python train.py --n_head=8 --n_kv_head=8 --head_dim=32 --vocab_size=8192 --qk_norm=false --init="normal" --lr=0.0131 --beta1=0.95 --lr_head=0.00906
Each number is 128 + 32 x the weight over its row's rms, rounded and kept within 0 to 255. Layers, rows and columns count from 0. The size above them is the row's rms in percent of the matrix's.

# layer 3 MLP down (transposed), 1280x256, rms 0.0316, rows 1245-1279, columns 0-31
size [ 95 103  96  94  99 100  91 102 109 100  99 100  88 100 101  94 104  99  99  97 105  97 102  94 108  98  96 102  98 103 105 103  99  99 106]
[[ 71 152 101 207 169 114 170 146 134 143 127 151 110 166 125 128 101 137 121 129 100 138 118 159 156  76  28 119 119 160 137 146]
 [135  46 152 155 101 137 130 125  96 148 157 153 143 100 170 131 146 146 100 134 125 178 124  83  77  98 121  70 114  74 117 157]
 [ 81  93 145 114  82 142 127 104 148  82  83 142 138  97 102 137 146 122 166 117 134 145  67  73 148 117 147 145 113 145 151  99]
 [153 150 141  87 139 192 155 118 130 186 123 131 156 136 152 166 128 160 118 128 175 144 137 173 143 134 167 132 111 132  93 123]
 [106 181 110 138 120 144 126 169 121 123 101 118 110 124 153 109 181 104 107 109  79 180 128 153 119 112 113 137 125 177 135 145]
 [134 134 120 175 150 119 137 156 137 149 123 118 152  97  96 145  44 193  89 107 117 166 108 152 146 110  11 154  48  67 178  98]
 [ 95 166 165 170 141  94  86  87 183 109 176 122 166 113 119 110 168 123  49  83  89 127 144  95 102 114  66  91 115 145  54 153]
 [131  97 121 103 138 133  83  83 105 140 165 157 114 160  76 131 124  75 180 120 150 146 136 111 141 146 143 126 131 118  82 100]
 [118 148 108 163 174 135 192 149 117 135 149  95 173  98 115 119 109  78 169 106 183 138  93  94  85 171 140 117 119 176 119  95]
 [174 159 117 121 141 119 103 177 164 110 140 165 159  79  85  95 106 131 181 172 126 149 167 126 120 154 144 140 128 131 140 106]
 [ 89 116  91 170  94 100 116 112 119 116  56 157 178 113 120 167  72 185  64 141 110 160 176 150 131  83  58 180 133 139 111 174]
 [107 127 156 117 167 151 129 173 145 128  96  64 126 128 144 108 120 182 120 153 112  91  50 136  47  70 123 119 122 172 130 106]
 [141 107  87 111 155 130  95 170  59 140  99 121 186  65 179 135 143 136 113 107 153 105  93 120 131 120 122 133 106 104 105 132]
 [144 142  99 156 133  33 147 151 126  58 181  99 196 149  89 168 120 126 140 187 160  56 121 114  94 118 103  60 120  99 175 149]
 [171  53 107 150 106 118 196 210  35 135 119 130 155  98 149 175 114  61 119 103 101 176 121  68 109 110 147 131 139  59 124  83]
 [145 119 153 119  80 113 122 133 126 197 120 115 123 105 106 165  53 120 115 115 147 125  79 130  91  87  80 149 106 190 129 103]
 [185  61 131 109  59 109  84 131 169 130 105  80  95 158 129 103 112  86 171 135 151 108  60 142 131 101 148 111 137 186 139 153]
 [145 110 145 135 190 124 117 126  87  92 124 114 112 124 115 100 102 111 128 168 118 184  78 165 110 161  95 107 170 140 141 146]
 [179 119 177  92 191 100 144 100 105 134 131 113 108 120 114 131 121 134 108 139 128 140 199 184  88 142 122 133 108 154 137 139]
 [148 117 115 187 158  81 158 158 127 150  92 116 101 136  85 104 132 126  90 161 156  90 133 126 135 135 109  98 195  96 116 164]
 [103 106 158 189 113 133 156 177  97 173  87 118  80  94 162 154 142 150 104 138 148 120 117 114  99 156  78 184 162 173  93  94]
 [116 138 181 175 112  61  94 120 113 182 126 123 117 199 128 123 117 109 102 118 166 127  93 155 106 168  99 122 146 123 143  70]
 [130 108 121  74 133 155  95 177 166 123 128 188 110 134 110  84  90 178  90  74 145 169 102 144 149 114 135 160  68 107 151  88]
 [135 135 137 143 147 130 133 144 162 155 188 109 127  99 130 162 133 167 163 156 115 160 110 123 136 131 134 100 157 178  88 193]
 [106 136  84 156 159 162 128 153 132 145 133  81 126  89 180 179 137 119 172  84 130 187 116 142 119  77 188  90 138 103 127 147]
 [134 129 100 113 141 128 126 121 118 173 172 123  87 182  49 153 166 152 142 177  71  80  74 141  94  99 180 166 172 164 124 166]
 [139 100 119 168 195 108 206 118 125 163 125 123 150  96 130 143 123 174 106 176 145 103  90 148 145 122  79 135  62 103  94 127]
 [126 139 111  97 138 126  83  79 102 179 119 159 109 111 158 127 111 143 208 185 103 186  66 158 125 113 177 127 154 130 120 212]
 [ 91 122 115 121 176  97 154 101  46 158 187  93 132 132 134 107 129 140 106  72 159 151 111  37 151 107  87  83 159 137  55 162]
 [152 164 142  73 101 114  97 216 180 107 125 137  59 170  79 103 188 160 164 167  75 118 170  95 154 146 129 127 132 107 126 133]
 [126 120  77  60 147  73 123 125 130 125 171 137 137 155 135 128 140 123 146 161 157  80 134 115 149 138  77 115 168 132  91 114]
 [160 133 189 108 158  74  77 115 130 102 149  64 139 106 177 127 180 135  93 160  88 148 112 150 171 148  88 158 150 126 151 148]
 [150 109 135 171 110 120  80 136 135 103 123 156 120 140 117 138 155 126 105 124 140 172 138 152 103 120 120 110 104 125 119 171]
 [144 142 140 163 137  61  84 105 170 140 188 100 144 138 131 113 128  47  87 149 130 175 143 151 129 108 114  97  67 171 164 128]
 [133  95 137  95 155 144 121 114  69 152 120 178 148 108 156 153 147 105 118  98  96 151 157 120 134 174 135 116 126 135 156 104]]
# layer 3 MLP up, 1280x256, rms 0.236, rows 1246-1279, columns 0-31
size [ 98  91  89  98  96  90 112 107 105 103  97  86 100 106  94 101  99  97  98 115  95 102  89 103  97  97 103  95 102 106 108 107  99 103]
[[ 98 111  91 160 152 162 112 111 139 104 121 157 127 115 104 213 139 159  95 142 165  85 166 103  73  68 165 158 182 116 156 113]
 [137 178  93  87 118 153  83 177 185 157 163 124 135  77  94 100 116  59 109 140  90 124 118 118 139  90  79 125 147 129 123  58]
 [113 133  79  96 117 123 151  85 119 199 108 121 123 149 106  81 117 122  69 161 171 157 117 124 145  76 128 172 154 157 138  96]
 [101 142 102 120 121 164 104  73 112 125  82  50 122 107 219 124 138 128 185 131 151 235  93  64  84 121  99  71 136 184 105 109]
 [138 133 115 158 109 171 130  59  82 116 102 102 169 187 148 142  70 185 136 151 134 123 160 184 114 144 111 158  85 129 131  79]
 [125  84 153 150 109 102  81 102 144  77 165 149 147 165 109 139 168  93 157 129  54 139 143 133  96 129  54 144 149  80 116  97]
 [126 108 107 135 123 146 135 134 112 152 164 147 101 131 150 103  89  90 186 169  86 115 143 125 145 127 164 104 125  59 137 186]
 [111 134 139  97 142 175 156 127 162 116 118 110 125 141 100 154 125  75 149 117 158 123 120 116 148 108 123 120 121 117 137 137]
 [120 120  91 138  96 171  51 205 137 145 123 133 178  75  61 126  65 172 137 124 158 166 197 137  95 165 177  67 109 126 112  94]
 [ 93 136 145  95 171 128 117 149 121 150  95 218  77 198 166 116 136 100 139 170 149 123 101 138  86 115 134 145 104 177 128 154]
 [203  96 128 110 132 162 146 145 135 112 138 125 180 114  78 129 151 145 105  88 109 130  87 137 121  96 118 112 172 149 126 113]
 [134 131 145 125 135 197 142 178  70 120 140 115 151  92 134 137 176 142 125 166 159 134  91 149 136 100 131 118 134 166 134  91]
 [125  74 132 149 107  89 128  76 107 108 153 132 150 171 128 112  91 139 138 178 125 123 188  61  82 111  84 171 148 112 127 136]
 [ 88 169 136  99 172 182 131  82 124  96 127 138  88 124 105 102 137 103 127 134 130 132 190 171 175 129 150 130 161 142 133 121]
 [150  54 113  99  82  85 139 166 140 151 176 147 161 149 116 179 148 123  94 184 106 130 134 158 160 130 171 132 122 122 165 146]
 [134 114 117 118  74  98 160 178  84  89  82  57 153  98  98 131 129  52 181 109 107 136 127 149  95 165 161  52 107 116 145 101]
 [124 182  79 114 123  62 146 132 137 114  86 162 122 100 109  92 105 115 109  94 127 140 125  71 154  85 191 188 167 151 143 131]
 [210 120  94 121 184 114  44 133 159 121 129 122 151 125 104 109 122 136 174 128 213 161 170 150  94 135 184  64 105 151 115 142]
 [136 156 147  95 157 118  98 190 102 111  74 159  67 104  69 118  98 145  97 115 129 107 139 106 175 119 110 149 183 121  77 122]
 [132 121 134 142 139 143 119 125 105 143 114 117 150 106 165 114 157 148 109 142 105 141  59 157  59 153 107 109 180 139  81 170]
 [148 114 137 144 131 102 122 161  51 157 113  73 155 196  97  87 122 144  97 156 202 139  71 101 169 121  96 186 164 108 137 117]
 [107  88 158 156 116 122 159 174  77 122 119 132 113  92 187 123 139 162  95 119 149 119 146  77 142 119 124 170 125 109 118 129]
 [ 93 123 142 183 165 146 143 149 115  69 114 148 113 157 158 152 138 159 156 164 146 170 131 164 144 180 123 143 154 152 143 134]
 [108 144 141 167 174 141 101 150 100 103  73  83 102 210 126 125 161 102 155  65 126 102 111 154 125 138 151 107 173  56  54 126]
 [127 115 126 150 205 170 134 115 137 149  97 141 122  97  98 142 110 148  93 132 123 141  96 183 165 205 157 133 169  83 157 166]
 [134 116 117 147 151 122 126  88 107 115  91 143 171 121 118 137 118 168 148 150 101  90 125 146 144 165 112 128  77 158 129 142]
 [131 107 118 142 147 142 133 174 119  28 145  92 121 163  66 117 166 141 116 164 121 162  97  86 139  88  94 178 153  80 156 152]
 [111 136 119 133 120  91 129 134  10 101 170 145 114 151 116  82 122 162  63 114 101 118 161 163 132 125 138 164 144 102 172 121]
 [110 129 148 167 194 133 133 110 100 138 130 131 113 114 147 160 149 108 117 118  73 159 165 154  85 148 110 148 152  96 145 100]
 [105 130 151 118  89 197 116 118 117 119 155 162 131 124  94 152 146 136  73 160 120 112 113 122 180 156 190 180 154 160 172 169]
 [ 31  95 112  73 123 101 177 151  85 181 101 150 153  62 166 105 130 105 129 145 147 121 124 130 164 114  64 127 143 101 136 138]
 [156  90 129 155 124 131 126 111  92  73 112 115 118 150 135  90 104 177 158 172 118 153 123 185 147 126  56 116 119 102 121 218]
 [108  91 102 163 103 145 124  78  94 136  73 123 168 116  94  84 118 100 133 133 136  99  87  89  72 151 116 148 122  70 102 156]
 [ 85 157 123  94 108 132 132 156  75 117  69 115 131  99  90 166 126 113 142 139  93  88 110  85 149 168  84 127  99 154 161 110]]